Weights of a small transformer language model.
Size: 13 layers, width 256, vocabulary 2048, 12M parameters.
Each number is 128 + 24 x the weight over its row's rms, rounded and kept within 0 to 255. Layers, rows and columns count from 0. The size above them is the row's rms in percent of the matrix's.

# layer 7 MLP up, 896x256, rms 0.149, rows 858-875, columns 0-127
size [111 106 104 103  89  99 102  85  94 105  97 109  90 110 103 107 113 100]
[[118 142 140 118 129  74 112 124  94  84 130 152 135 112 111 124 125 110 118 122 110 120  78 136  90 118 154 151 136 161 131 142 142 126  93 143 172 134 104  80 105 165 140 118 150 137 136 141 135 161 135 112 144 112 129  93 123 123 130 131 117 131 150 109 141  81 163 124 128 132 120 156 122  94 105 103  58 127 104 121 141 140  98 110 145 123 142 136 185 120 122  93 105 103 164 170 161 111 153 151 102 175 137 137 126 148 147 145 127 123 149 129 158 125 164 119  90 184 134 124 163 136  96 148 133 116 121 120]
 [ 96 124 142 118 123 137  96 123 112 128 136 111 147 126 106 177 124 144 112  97 118  79 109  92 135  98 115 123 154 147  67 121  97 142 132 126 126 163 161 112 112 126 124 122 135 103 132 120 144 155 140 116 153 144 135 112 157 107 137 153 113 140 130 144 100 155 130 135 142 110 104 126 138 178 122 115 151 102 128 136 146 155 141 123 125 115 133 126 107 142 113 135 139  98  92  94  60 118 132 113 109 145 181  94 104 158 137 141 163 123 129 125 146 154 145 114 181 123 117 119 108 128 155 120 169 120 123 142]
 [118 137 166 149 125 129  81 110 153 160 124 139 127 118  99 131 101 123 103 135  69 139 115 107 113  85 125 214 106 104 105  95 121 154 124 125 130 138 103 111 110  72 138  73 128 105 155 102 161 156 118 135  83 133 117 112 135 175 161 116 203 118  82 164 132 105 164 143 156 148 130 128 118 119 141 102 117 149 158 134 174 108 139 113 141 125 146  89 107 161 174 131 153 137 135 119 121 132  81  90  71 113 139 137 118 174 120 106  83 168 126 149 160 118 126 109  78 113 141 152 145 107 112 154  88 145 118 114]
 [144 134 117 106 164 108 134 100 106 105 138 122  83 104 129 138 144 119 138 145 160 143 141 105 151 115 127 106 189 115 105 127 138 129 151  97 122 113 177 159 142 134 180 115 130  67 155 114 147  63 167 147 133 158 118 151 153 120 190 156 113 153 125 118 143 105 117 126 124 141 156 179 164 114 136 101 164 137 108 116 165 124 148 137 145 159 138 107 158  96 155 105 131 177 132 132 109 117 118 130 137 115 127 125 134 193 128 166 147 117 141 144 149 148 166 169  90 144 119 119 127 146 148 116 133 148 111 109]
 [128  84 136  93 132 151  68 164 101  82 135 137 178 144 123 131 150 131 125 154 122 127  71 114 121 145 105 127 104 137 119 105 144 112 152 102 130 161  95 118 165 137 157 122  95 130 120 108 169 182 122 112 155 141 104 165 120 109 135 104 133 112 131 108 128 159 134 143 162 109 169 107 103 119 141 131 130 165  95 160 122  88 135 167 125 135 164 149 125 125 137 110 113 125 113 135 106 107 121 136 139 150 149 144 137 100 139 111 119 120 140  95 168 100 106 146 132 119 110 129 118 158 132 107 144 126 181  97]
 [129 105 128 133 149 126 123 142 129 116 133 132 105 171 164 147 110  92 104 150 150 146 171 103 107 142 151 140 121 163 136 154 129 130 148  99 149 123 126 131 164 112 123 107  97 105 113 146  88  98  75 115 151  90 160 128 159 100 177 101 161 142 120 114 121  99 151 140 144 142 119 120 103 113 119 113 140 117  92 127 103 140 127 113 144 111 122 133 135 220 128 147 117 138 146 126 130 127 103 129 150 126 156 105 126  75  93 144 150 113 116  63 114 143 144 118 109  71 152 137 112 117 137  87 107 139 191 113]
 [141 144  98 127 143 100 177 163 111 127  96 130 132 120 117 142 100  95 146 119 125 135 140 129 144  93 118 195 114 102 110 126 131 118 119 141 115 145 162 126 115 138 117 132 149 103 110 134 101 119 105 132 143 119 152 124 152 136 137  80 129 127 126 119 147 139 138  86 154 131 108 105 167 128  96  76 134  73 110  99 146 135 146 148 120 154 127 166 174 147 136 149 135 147 148 146 123 157 125 134 109  95 129 124 110 117 116 104 174 105 128 148 115 148 135 143 168 137  77 119 105 166 111  95 130 144 153  74]
 [ 95 106 127 112 150 109 121 127 165 149 147 144  97 131 145  81 184 150 141 113 146 132 118 115 140 151 169 128 141  83 142 111 163 123 146 137 112  65 164 117 118 133 131 147 119  98 122 100 129 104 101 155 172 121 154 125 142 165 109 126 108 158 148 123 128  99 140 145 118 114 135 116 107 146 142 121 173 150 144 113 135 146 114 154 107 147  99 126 157 132 118  91 132 127  85 134 156 116 126 147 134 117 100 164 140 151 116 134 125 117 132 105 121 160 164  74 107 155  92 116 140 117 109 154 109 112  81 160]
 [119 138 118 146 136 124 141 108 138 107 157 131 112  88 118 125  93 124 162 109 132 138 129  96 132 137 110 112 157 148 119 118 107 117 154 144 183 132 162 137 138 112 120 147 124 122 125 160 134 138 136  56 128 129 146 146 155 150 133  92 121 134 143 173 155 131 106 164  97 156  99 181 142 170 131 179 152 135 100 134 171 120 129 169 143 156 189 132 142 111 115 130  95 133 116 165 139 150 152 101 100 132 137 153 141 134 116 102 108 136 140 121 109 124 177 125 107 102  98 127 110 147 140 113 192 138 166 127]
 [123  79 132 149  85 144 123  67 134 125 188 145 148 125 130 110 135 109 122 146 146 109 138 119  73 147 111 163 150 135  97 155 134 152 154 142 126 132 142 124 135 126 121 148 127 108 169 100 113 142 103  94  91 108 116 150 122 160 154 109 173 124 110 113  98 139 156 139 120 156 155 153 133 131 117 157 165 129 170 124 143 139 122 117 119 104 130 168 139 159 113 130 107 111 134  95 136 122 119 140 139 139 157 107 149 131 120 163 127 107 118 147 162 136 138 138 196  82 145 161 161  94 111  81 175  96  84 178]
 [100 134  63 119 150 155 122 125  96 131  73 137 143  98 125 127 142 124 101 115 154 142 161 134 118 145  95 112  85  92  89 123 127 143 146 169 137 106 154 116 153 113 112 139 125 107 130  97 104 113 164 139 154 153 132 125 118 108 168 112 103 145  99 152 152 118 105 160 134 123  99 107 145 137  74 139 154 152 143 120 151 120 126 108 154 113 117 129 132 119 149 164 106 126 166 121 109 133  86 107 126 128 114 150 130  94 119 148 148 180 151  91 128 108 115 126 124 145 145 101 148 139 112 162 156  96 152 131]
 [148 110 113 136 115 122 154 105 125  99  98 102 120 142 125 156 146  95 103 168 135 142  80 150 125 113  83 128 138 138 148 149 133 133 114 116 131 110 138 133 160 120 173 127 135 170 130 122 176 135 107 112  90 139 103  96 139 135  94 131 127 164 135 148 143 125  98 102 136 127 140 141 151 117 142 139 148 133 124 151  92 149 115  79  97 149 152 132 103  90 151 124  85 151 119 161 121 141 153 147 153 113  94  97 152 120 102 190 145 130  98 111 160 141 112 108 172 146 140 150 131 114 128 145  69 150 158 135]
 [121 108 145  98 161 162 107 108  92 121 141 159 179 105 113 144 134 147 146 133  81 114 138 128 117 166 148  98 104 136 128 113  99 136 135 123 114  88 127 121  68 169 113 108 178 124 117 138 129 116 101 100 111 145 149 188 118 113 120 140  99 114 117 149  99 110 135 178 149 147 112 113 119 155 125 132 128 114 126  69 123 133 125 100 164 117 129 120 135 118 108 123 139 154 116 103 146 141 151 148 137 100 129 105  62 149 134 141 130 121 123 120  91 141  93 134 120 106 119 101 123  84  99 115 179 106 142 143]
 [110 143 127 106 103 129 135  91 112 108 100 137 137 152 119 120 162  95 128 103 168  93 119 146 116  76 136 119 155 104 132 113 103 144 112 115 122 122 172 142  99 121 111 134 118  99 125 127 116 102 159 135  91 105  85 140 148 131 148 138  97 105 104 136 135 108 160 143 141 171 102 130 130 120 134 152 149 101 138 119 119 133  83 102  97 109 107 167  99 116 181 135 117 116 109 118 114 171 102 136 113 136 106  90 121 127 105 100 121 125 138 121 120 135  90 128  81 138  95 172 160 121 193 110 122 146 150 151]
 [157 128 101 133  98 117 132 125 102 112 176  92 140 146 153 124 110 132  93 141 113 121 138 119 153 100 128 129 147 168 101 117 141 149 119 125 114 135 156 106  96 143 179 115 121 162 153 132 171 132 147 103 113 103  79 134 150  81 136 159  81 108 107 111  77 144  96 102 128  90 172 151 140 125 111 118 104 137 133 142 154 189 171 158 145 175 109 151 165 140 128 165 139 143 128 162  58  99 144 114 118 162 123 110 110  95 113 128 127 156 125 133 117  79 117 101 125  95 150 120 134  95 126 133 117 127  79 104]
 [110 160 136 156 131 169 169 125 119 142 117 106 110 158 113 121 115 111 185 133 124 153 154 133 175 150 148 105 130 122 142 142 167 157 126 135 142 158 130 153 122 141 142 124 136 123 129 123 169 107 148 119 112 131 129 115 108 165  92 144 126 136 163  94 133 120 144  87 119 114 175 137 122 152 176 153 131 120 142  72 121 108 103 145 154 103 128 120 118 149 105 186 124 131 166 168 140 132 186  78 153 120 150 137 173 133 133 135 154 108 133 131 100 115 146 174  93 124  79 114 140 136 147 163 156 172 140 105]
 [ 98  98 119 176 141 137 137 134 123 119 100  96 164 138 116 118 125 157 132 121 103 121 129 108 137  83 132 123 114 142 138  95 143 147 112 122 131 144 139  98 128 117 106 121 136 137  99 177 133 142 114 155 163 154 137 122 143 135 141 117 115 123  90  63 134 111 112 117 161 142 112 190 147 113 138  86 128 169 120 101 130 127 105  92  81  90 154 146 133 130 130 163  97 114 103 152  77 159 133 126 164 140 116 167 168 129 127 125 105 113 123 127  63 144 165 131 150 117 135 168 120 161 150 117 118 155 116 118]
 [125  96 144  94 147 148 126 121 130 146 122  94 130 186 156 119 106  76 119 160 111 161 169 115 100 122 103 148 177 135 155 107 105  66 105 142 160 111 123 140  98 129 119 140 111 129 127 122 147 122 109 131 126  74 122 110 124 124 144 143 100 125  75 196  92 157 156 132 132 100 105  89 155 159  99 123 123 158 140 142 130 129 111 124 125 144 138 106 129  86 142 190 128 133 157 114 116 125 152 122 132 191 110  74 101 107 106 134 140  81 127 129 134 137  96 134 105 121 146 133 145  93  88 190 117 180  86  99]]
# layer 7 MLP down (transposed), 896x256, rms 0.079, rows 858-875, columns 0-127
size [111 105 107  99  94  96 101  83  98 103 103 107  88 109 102 111 113 103]
[[ 78 143 130 130 112 129 145 218 113 134 132 123 136 158 145 112 168  79 149 159 122  90 123 129 110  72 149 117 114 111 142 164 136 163  86 112 164 139  94 145 138  79 137 100 120  79 152 142 115 126 112 111 126 127 148  84 142 123 150 122  95 137 136 153 127 118 105  88 148 134 133 141 144 135 151 140 152 125 111 161 111 102 101 168 147 121 123 116 157 190 153 175 128 126 172 112 125 136 155  76 129 128 130 146 134  95 138 125 174 134 140 133 111 151 175 143 143 118 143 157 144 103 150 105 174 130 138 179]
 [158 165 129  85 112  86  99 117 144 123 166  74 200 172  85 122 181 120 129  95  69 126 132 165 128 169 118 123 100 121 134 122 129 114 138 113 122 112 110  78 169 157 156 108 150 116 109 149 111 113 132  79 110 143 114 149 123 136 156 104 128 122 136 148 147 115  95 110 139 101 134 123 126 105  97 135 169 113 164 101  73 138 124 148 116 151 106 116  99 148  99 167 160 140 106  85  98 128 116 118 162 123 105 108  99 126 141  88 143 141 126 155 137 148 156 142  75 159 130 141 130 115 134 106 136 171 112 121]
 [160 172 119 124 145 103 112 119 117  89 167 132  91 152 122 132 156 109 122 105 132 141 112 117 114 150 130 116 145 109  94 150  83 122 132 148 150 134 132 154  94 131 137 127 136 113 111 162 114 137  79 161 131 134 110 127 149 173 120 151 153 127 123 180 129 109 136 125 141 159 143 163 131 189  97  94 121 151 140 123 122 114 132 130 112 147 128 115 116 145 150 128 126  94  94 123 155 133 111 112  85 170  95 141 179 163 120 117 124  92 143 153 115 111 122 154 143 172  99 152 159 123 118 165 136 166 128 101]
 [102 134 128 141 137 180 117 141 143 171 151 126  93 146 143  70 149 125  77 150 116 130 112 115 119 116 116 159 118 145 116 132 143 118 110 102 104 115 107  95  98 158 153 105 174 168  80 132 114 135 125 126 181 124  74 131 117 147 130 132  95  96 144 123 141 126 139 125 145 176 102 154 146 156 121 114 109 130 151 132 168  95  68 151 106  87  86 117 102 116 128 142 149 103 136 140 112 125 118 158 134 133 134 146 149 110 125 107 144 107 105 135  92 107  68 157 125 109 118 116 158 157 150 129  89 139 143 102]
 [151  79 154 131 123 123 119 134 114 135 144 107 105 126  77 147  99 186 152 150 108 118 156 140 107 121 134  94 118 136 100 112 135 127 145 129 146 105 121 117 192 132 133 109 148 104 152 123  68 167 109 127  90 101 159 135  91 105 134 144 139 149 106 118 130 108 114 123 100 105 116 113 123 144 177  81 103  70 153 111 136 148 136 166 111 169 151 135  86 126  90 113 139  99 155 156 127 107 116  73 135 148 122 169 144 129 126 120 106 154 107 143 137 137  93 128 152 149 127 148 112  94 148 128 126 147 147 143]
 [ 83 103 138  99 162  83 144 149 123 163  95 130 133 122 167 174 131 138 122 122 200 143 115  99 166 129 124 119 135 127  89 134 112 109 117 155 104 109 112 114 153 136 109 156 144 128 141 121 136 106 155 146 131 166 130 134 116 123  95  99 127 175  99 150 151 141 165 120 104 150 113 118 117 181 144 158 121 115 138 141 143  78  84 106 126 110 155 136 154  98 109 125 129  79 103  89 124  99 138 177 139 142 152 105 124 141 131  85 115 129 147 122 173 157  96 126 134 109 117 103 137 172 158 115  97 103 131  93]
 [128 139 165 105 131 135 103  69 139 158 141 114 106 108 137 132 155 132 124 174 138 144 117 130 130 156 128 104 154 102 100 104 141 156 143  94 133 140 126 106 121 144 134  86 112 107 135  92 158  93 137 122 135 121 112 138  86  98 114 114 135  98 153 140 131 132 120 128 140  89 141 145  84  98 110 143 139 149 109 107 109 122 115 107  76  88  95  71 102 117 151 101 140 131 116 133 157 120 166 150 164 152 133 109 143 131  95 136 151 124  89 150 105 141 119 169  87 136 103  80 124 133 148 118 151  92 115 153]
 [ 91 125 133 175 138 114 132 122 112 110 121 116 122 124  69 117 129 145 136 166 136 136 119 123 117  70 151 123 156 101 115 131 130 138 123 111 106 120 142 119  95 139 127 118  94 164 160 135 161 176 122 146  98 148 127 140 122 135 155 133 129 142 105 153 133 132 105  90 119 120 142 189 104 123 172 123 158 152 101 118 135 181 123 103 129 134  95 106 136 164  71 115 159 163 133 112 130 120 110 100 139  92 149 136 109 145 111  86 102 129 102 126 143  76 101 143  93  85 182 104 153 136 170 124 114 135 131 185]
 [149 139 177  84 119 115 108 114 118 107 124 120 132 167 107 131 139 151 101  99 136  80 159 145 142 100 110 120 129 117 127 127 103  92 157 128 108 145  57 122  89 145 142 144 106 174 142  93 102 176 147 129 101 138 134 182 135 132 105 143 117 146  97 124 100 126 151 152 115 118 104 134 100 156 103  79 165 120 159  94 107 119 152  85 145  89 106  91 133 134 134 160 160 161 136  93 108 130 151 147 141 112 146 110  93 107  97 114 144 118 149 121 140 104 111 174 133 142 103 111 103 136 132 103 130 100 140 108]
 [123  96 111  84  97 148  97 151 177 144 138 146 118 104 112 133 151 164 155 181 153 134 125  99 134  83 112 196 128 102 158 160 132  85 133 120 133 108  99 133 130  79  94  96 109 156 121  77 127 154 134 158 137 108 116 121 125 106 136 144 133 158 143 164 149 118 140 117 166 143 133 128 144 115 130 144 117 137 131 126 147 151 115 109 139 140 140 169 150 185 116 155 118 122 137  83 112 116 143 218 136 148 143 165 166 125 129 190 134 169 147 107 159 117 132 119 110 154 129 125 118 167 114  93 151 132 117 129]
 [117 166 122 119  96  78 127 145 104 148 195  88 147 138 105 144 101 161 108 101 153 134 142 103 142 146 130 117 127 162 115 120 119 124 117 115 120 121 158 160 143  87  95  97 105 118  80 136 144 136 137 125 123 155 137 115 142 126 138  82 127 137  95  93 140 124 106 128 116 109 138  55  74 148 139 146 103 135 167 137 172 157 109 106 141 102 157 129 127 131 150 134 153 126 129 140 116 133 133  62 135  92 137 107  87 113 127 138 139 128 137 145 101 126 163  93 150 136 130 106 100 110  96 110 102 140 129 153]
 [ 95 127 105 108 122 170 131 139 139  91 119 131 127 113 125 113 149  96 145 126 132  97 101 114 106 105 113 147 143 114 115 126 139 139 134 119 158  91 104 143 147 104 136 109 160  88 135 100 139 106 139 125 139 147 169  99  94 122 158 128 123  85  90 120 121 140  85  77 115 180 127 112  96 114 117 140 132 148  96 113 149 116 109  94 121 140  87 103 106 125 100 122 118 128 142 157 148 141 107 110 132 122  91 100  85 172 104 168 143 122 135 136 146 129  88 158 113 120 155 157  71 155 102  88  96 143 159 151]
 [105 121 150 194 121 140 108 116 124 164 154 111 116 123 139 139 122  74 146 109 121 163 150 145 117  91 132 113 115 122 105 189 140 117 137 131 111 136  98 143 138 122  97 144 119 122 161 119 119 150 139 118 141 141  75 129 171 140 128 126 118 123 151 133 132 108  79 158 148 188 117 143 159 148 137 151  79 145 112 122 113 118  78 102 144 132 135 130 145 129 100 106  95 118 161 166 101 137  97 123 138 140 137 102 148 129 127 101 146 132 174 108 146 142 162 171 110 151 113 143 131 112 129 116 163 138 171 124]
 [152 103 152  97  80  95 133 151 107 134 110 147 157 115 173 109 137 160 141 126 189 129 156 139 131 118  98 106 114  97 106 105 157 148 152 144 123 141 106  98 131 154 136 141 145 148 175 115 124  87 112 154 122 142 182  81 136 135 123 117 106  94 151 147 121 110 101 148 148 129  90 163 141 132 116 164 146 124 125 141 102  79 119 131 124 134 128 147 126 144 131 147 146  93 123 124 125 149 122 142 168 122 121 133 116 176 110 135 139 147 136 130 104 143 124 172 139 117 142 114 116 123  68  81 164 120 173 163]
 [133 126 114 123 109 147 131 189 142 160 145 120 121 106 110 118 136 119  71 131 157 120  93 140 138 105 185  93 137 118 126 166 106 120 121  87 104 173 140 118 161 132 135  97 109 142 131 169  68 137 132 116 141 159 174 104 136 135 130 134 148 148  86 117  72 168 120 116 120 125 150 131 156 163 169 149 124 115 132 121 141 110 146 105 157  91 132 151 113 164  77 154 150 142 128  93  80 132 103 120 137 110 112 127 169 116  99 154 119 154 130 123 127 138 129 157 121  82 127 120 159 122 127 125 117 134 137 133]
 [ 94 119 123 142  87 105 111 140 134 120 135 103 145 166 103 118 107 123 108 127 116 147 102 101 117 131  83 120 158  99 174 123 113 138 136 137 137 150  96 115  98 119 158 160 122 164  84 150 142 118 147 151 136 142 159 161 139 128 136  87 136 158 144 117 127 135 112 101 115 125 126 143 109 146 176 132 160 139 120 101 145 135  89 110 135 147  70  82 115 149 108 114 152 141 143 137 121  79 111 135 104 129 117 106 176  86 139 139 124 109 170 139 143 115  95 107 125 167 123 127 155 113 112 135 147 136 136 143]
 [167  83 128 153 142 125 155 142 166 133  90  90 170 114 107 123  85 121 149 138 143 156 104 148 155 147 144 146 148 156 134 105 127 132 122 161 120 152  81 149  99 121 136 138 144 123 148 113 164 120 140 113 113 143 128 125 132 128 139  97  96 134 101  87 130 113 155 131 123 143 162 137 117 165 133 178 135  91 169 122 141 143 125 116  97 109 144 136  94 121 134  78  79 136 118 100 118 134 100 150 129 131 126 151  95 111 141 127  97 138 120 134 116 171 101  92  93 145 147 139  85 169 126 137 145 123 110 154]
 [145 101 118 121 118 141 184 114 128 117 147 150 151 137 150 140 129 142 130 138 138 113 100 141 123 114 164 161 144 137 103  87  78  96 136 115 120  96  89 119 153 107 140  97 128 116 127 159 140 110 163 122 145 128 134 111 117 127 179 126 115 138 104 123 130 193 138  74 145 167 128 145 134 101 132 137 118 130 145 173 129 100 166 169 148 166 106  79 132 134 130 131 141 126 111 135 114 144  56 150 126 135 120 108 129  88 111 121 102 126 106 111 133 176 101 155 118 144 116 106 173 158 135 127 146 129  91 180]]
# layer 7 MLP gate, 896x256, rms 0.155, rows 859-876, columns 0-127
size [104 107 104  99  97 103  75  95 113 103 106  85 109 108 115 112 101 101]
[[108 145  95 118 132 126 171 133 146 154 127 111 143 155 121  99 124 144 149 144 113 106 126 144 122  96 135 124 154 144 155 116 133 154 125 122 118 115 129 106 146 114 110 194 150 184 127 162 125 176 137 123 150 122 119 118 141 157 106  88 132 120 110 128 156 156 129 145 121 178 116 120  88 101 105 127 125 108 167 124 118  89 132 173 150  87 132 108 162 104 157 152 127 120 120  99 137 141 119 137 172 120 136 149 178  83 151 127 114  91  91 144 115 140 152 131 135  73 124 121  91 130 131 117 117 141 128 152]
 [144 140 121  54 100 115 108 125 107 119  97 108 142 131  78 109  98 124 157 137 158 110 126 136 122 143 117 153 107 108 106 123 118 136 117  63  32  96 137 106 144 133 116 132  77 112 140 122 149 130 170 119 141 120 161  77 154 152  68 124 160 126 149 109 131 128 132 126 138  99 152 111 143 110 103 142 142 107 163 111 125 116 124 127 121 114 117  92 101 109 106 164 138 174 144  98 152 143 134 163 146  78 135 138  92  81 190 162 120 101 117 131 135 152 110 153 140 114 152 144 111 139 126  83 142 119 152 128]
 [ 97 130 178 121 122 144 123 106 112 117 109 139 152 149 140 131 136 130 177 137 153 115 145 145 111 150 144 141 137 116 146  88 107 101 123 104 153 141 116 148 109 112 119 196 148  95 116 119 119 107  88 131 111 130 134 100 112  95 139 147 146 135 113 116 124  90 102 115 125 145 126 135 125 105  99  76 138 129 145 140 146 100 126 133 118 176 101 142 115 114 121 145 108 105 117 118 122 140 130 116 142 156  80  94 143  95 167 111 124 108 115 165 111 143  69 110 115 131  98 160  94 123 175 126 120 166 127 233]
 [110 109 167 125  96 145 123 130 135 103 110  66 114 178 137 119 205 124 104 129 112 113 135 134 138 160 113 131 202 103 132 131 143 135  98 163 117 153 159 124 137 104 143 117  77 121 162 159 115 117 138 138 116 109 120 153 112  87 141 124 126 167 130  95 111  89 157 151 148 139 111 189  88 157 169 141 155 136 159  90 144 115 175 122 112 116 163 153 151 115 109 153 107 160 105 134 115 157 107 118 148 163 156 116 129 131 136 141  89  95 184  99 112 149 105 150 101 138 149 153 119  82 130 124 156 133 120 140]
 [119 156 107 126 100 131 148 140 159 157 125 130  97 132 116 129 111 160  93 129 149 137 121 105 108 146 127 123 157  86 157 136 124 115 109 117 166  95 134 171 104 141 158 154 142 137 161 129 149 102 120 141 185 155  80 100 150 154 127 128 136 154  87 128 105 144 144 134 122 131 138 127 133 105 151  99 148 141 128 117 109 106 150 169 131  72 139 100 177 158 136 178 109 126 146 136 156 132 148 121 124 120 130 149 123 195 117 168 139 163 108 178 136 163  86 117 124 106 104 134 124  99 129 142 163 147 110 144]
 [ 70 150 121 140 128 117 141 122 153 112 159  91 149 141 111  88 161 139 154 106 151  92 164 127 127 124 138 112 183 116 131 169 142 154 140 102 162 136 101 141 118 164 125 117 118 102 141 122 112 115 141 123 139 131  85 127 123 137 160 135 123 192 119 109 110 183 131 115 114 162 128 117 202 109 102 126 152 125 110 117 127 165 123 130 152 133 133 101  80 133 103 108 129 147 164 121 130 119 186 135 117  92 137 123 170 128 131  89 148 103  66  77 119 147 144 147 119 130 136 143 142 167  95 140 121 128 114  95]
 [135 142 129  99 156 122 109 121 127 120 119 141  78 135 108 150 150 150 156  76 124 154 164 133 132 117  96 133 117 115 154 105 166 143 123 132 179 127 136 126 136 148 106 106  94 107 124 118 169 107 112  97  65 121 108 150 158 106 126 141 115 110 148 166 126 155 123 146 178 116 163 129 148 132 169 128 162 123 120 130 129 105 137 129 112 123 147 132 149  94 167 132 161 146 139 180 157 110 111 117 140 128 137 119 115 113 123 157 105 146 133 122 139 109 105 143 139 135 107 130 123 142 131 139 100 157 131 112]
 [114 135 131  88 121 184 114 121 112 113 122 206  84 102 143 179  94 155 119 132  90  99 100 179 119 135 142 111 141 127 160 113 119 123 133 130 154 103 108 178 156 108 108 143 131 146 161 138 139 151 152 115 115 174 104  99 101 127 129 134 135 119 153 135 155 167 131  95 120 105 140 145 108 104  99 160 130 144 103 135  99 178 145 140 133 146  87 146 121 172 109 144 158 141 112 136 131 135 139 143  75 178 141 132  98 118 156 112 126 160 134 113 163 103  70 121 103 125 129 121 170 100 155 121 143 124 105 133]
 [143 144 112 104 122 131 180 132 133 134 106 180 130 132 112 132 134 143 151 107 181  99 167 135 130 122 139 142 192 155 123  98 152 125 134 104  59 147 124 176  80 143 143 107 130 127 120 110 120 158 154 140 148 141  45 124  80 132 145 113 129 188 145  98 130 165  94 128 126 141 140 140 112 106 161 129  85 141 125 133 100 115 142  98 156 102 117 111 132 129 119 117  93 122 172 166  95  74 163  93 163 149 130 127 180 116 129 125 140 113 114 114 114 108 107 137 129 144 153 136 137 128 110 128 138 145 131 148]
 [117 137 130 185 144  98 126 104 104  99 103 149 126 148 144 108 155 200 163 112 122 121 133  90  87 133 150 132 161  88  70 135  93 131 128 115 160  89 145  83  84 166 134 121 132 107 143 149 145 169 139 165 133 173 129 110  86 141 143 118 144 134 129 155 178  90 157 142 143 132 100 159 144  98 115 118 137 143 112 138 111 131 150 121 166 132 127 150 106  95 135 169 119  88 138 160 120 119  71 143 144 142 133 146 150 107 110 147 139 147 128 108  69 131 111 137 139  81 113 106 125 138 129 114 138 116 111 117]
 [129 130 182  86 135 124 116 146  99 124 149 155 112 131  89 157 107 119 159 126 119  93 119 147 136 134 138 131 153  88 169  84 170 150 114 121 136 154 148 129  88 101 108 111 145 148 152 141  83 142 138 117 107 109 133 135 178 150 115 115 135 131  84 124 109 157 132 134 123 140 114 103 135 151 119 130 141 130 135 149 115 146 108 166 163 164 100 103 116 120 138 164 125 144 126 125 101 112 140 121 151 128 149 115 107 114  75 119 109 108 130 156 124 148 121 110 176 124 158 114 126 146  87 153 124 158 166 127]
 [149 170 148  99 126 127  93 147 109 128 142 165 169 143 130 114 163 168 134  90  72 141 138 132 106 141 158 121 125  82 151 136 104 127 114 132 107 121 103 121 144 179 107  93 126 147  89 162 126 119 122 106 117 151 131  90 100  64  79 106 124 112 109 119 127 147 149 153 132 157 106 132 140 100 121 124 158 141 129 129 147 138 142  97 140 116 127  99 134 130 118 122  85 104 146 104 143 139 187  87 164 115 117 124 110 147 106  95 171 114 117  73 130 143  76 127 156 116 161 138 109 155 154 117 169 116  93 157]
 [132 119 140 122 130 128 132 115 127  91  99 165 124 139 113 109  93 132 123 139 138 106 128 115 108 136 141 122 141 131 129 142 137 155 142  94 128 105 104 133 152 130 106 145  95 105 160 164 113 138 103 179 139 142  98 109 151 117 139  89 111 162 155 146 124 119 133 145 143 103  97 114 135 146 155 151 132 137 147 109 146 161 117 122 160  67 142 126 131 121 111 136 136 143 166 124 126  85 169 110 161 141 162 120 116 115 137 126 174 118  79 152 116  78 112 158 115 188 151 149 128 158 146 152 158 149 107  91]
 [120 185 165  98 126 110 129  82 130 104 101 154 121 127 119  97 118 135 110 166 122 107 126  83  95 106 114 177 129 130 112 145 100 163 139 140 158 146 127 121 155 122 152 123 143 123 123 159  98 148 153 182 133  98 150 159 159 138 103 117 125 129 134 147 133 140  95 119 148 146 152 120 125 149 127 154 107 116 132 134  99 174  90 141 125 138 153 154 107 100 155 135 118 112 109 129 123 178 166 129  92 126 150 151 165 155 154  91 133  73 138  80 161  93 110 150 149 126 110  94 104  80  86 106 116 158 150 150]
 [ 78 147 162 153 190 125 155 145 162 100 144 147 133  75  83 158 118 117 118 112 137 132 133 155 144 100 140 116 150 147  91  99 133 116 161 114 129  92 139 113 180  60  82 111 139 168 143 176 162 106 117 153  88  84 143  97 140 124 140 154 150 132 135 142 188 105 138 117 114  88 107 117 134 152 111 107 113  90 131 184 151 129 162 149 115 132 149 150 180 122 119 134 141 120  83 165 173 137 149 103 113 144 129 136 104 114 159 129 147 109 130 102 168 159 104 113  92 134 107  93 116 143  74 102  87 118 135 109]
 [132 129 112 150  94 112 153  71 131 113 153 155  97 132 108 132 110 114 144 141 114  97 115  83 112 117 130 107 139 140 168 135 101 165 140 130 173 101 128 144 142  83 169 137 103  57 178 154 126 144 101 101 128 163 124 120 207 128 124 147 148 148 154 161  92  99 128 117 135  92 106 154 132  89 124 143 180 136 149 119 129 140 160 138 127 163 151 127 111 134 158 148 135 112 126 154 170 143 144 155 144 109 172 105 146 136 118 120 172  88 122 116 174 129 155 156 141 130 129 118 117 136 109 103 126  74 132 132]
 [149 139 129  98 164  89  98 163 156 137 141 110 109 112 106 129 112 139 131  93 187  71 151 100 148 137 147 139 112 135  78 150 172 146  91 109 155 125 179 136 163 148 129 147  80 138 154 156 130 148 142 162 125 149 136 104 109 177 100 135 137 158 134 115 103  87 164 166 115 179 174 150 156 144 143 138 143  97 122 104 135 143 146  80 112  97 127 118 156 126  81 144  93 161 118 155 140 111 136 148 151  90 162 110 152 133 151 120 113 155 125  99 116 120 183 140 139 137  92 145 138  99 153 129 121 107 153 127]
 [150 140 100 161 137 133 139 142 152 112  97 147 170 102 137 155 119 127 139 146  96 107 123 103 132 130 149 143 170 145 122 141 113 109 100 180  85 166 161 118  90 140 158 107 137 147  75  87 155 134 139 122 136 133 147  99 132 112 147 138 105 151 179 162 132 138 120 113 137 157 144 147 106 115 115  95  89 124  77  91 112 117 113 155 118 138 148 118 143  72 102  95 179 107 143 107 109 119  98 112 137 115 122 155  99  98 102  86 132 105 138 116  98 133 172  90 158 130 151 153 135 125 128 121 127 151 134 138]]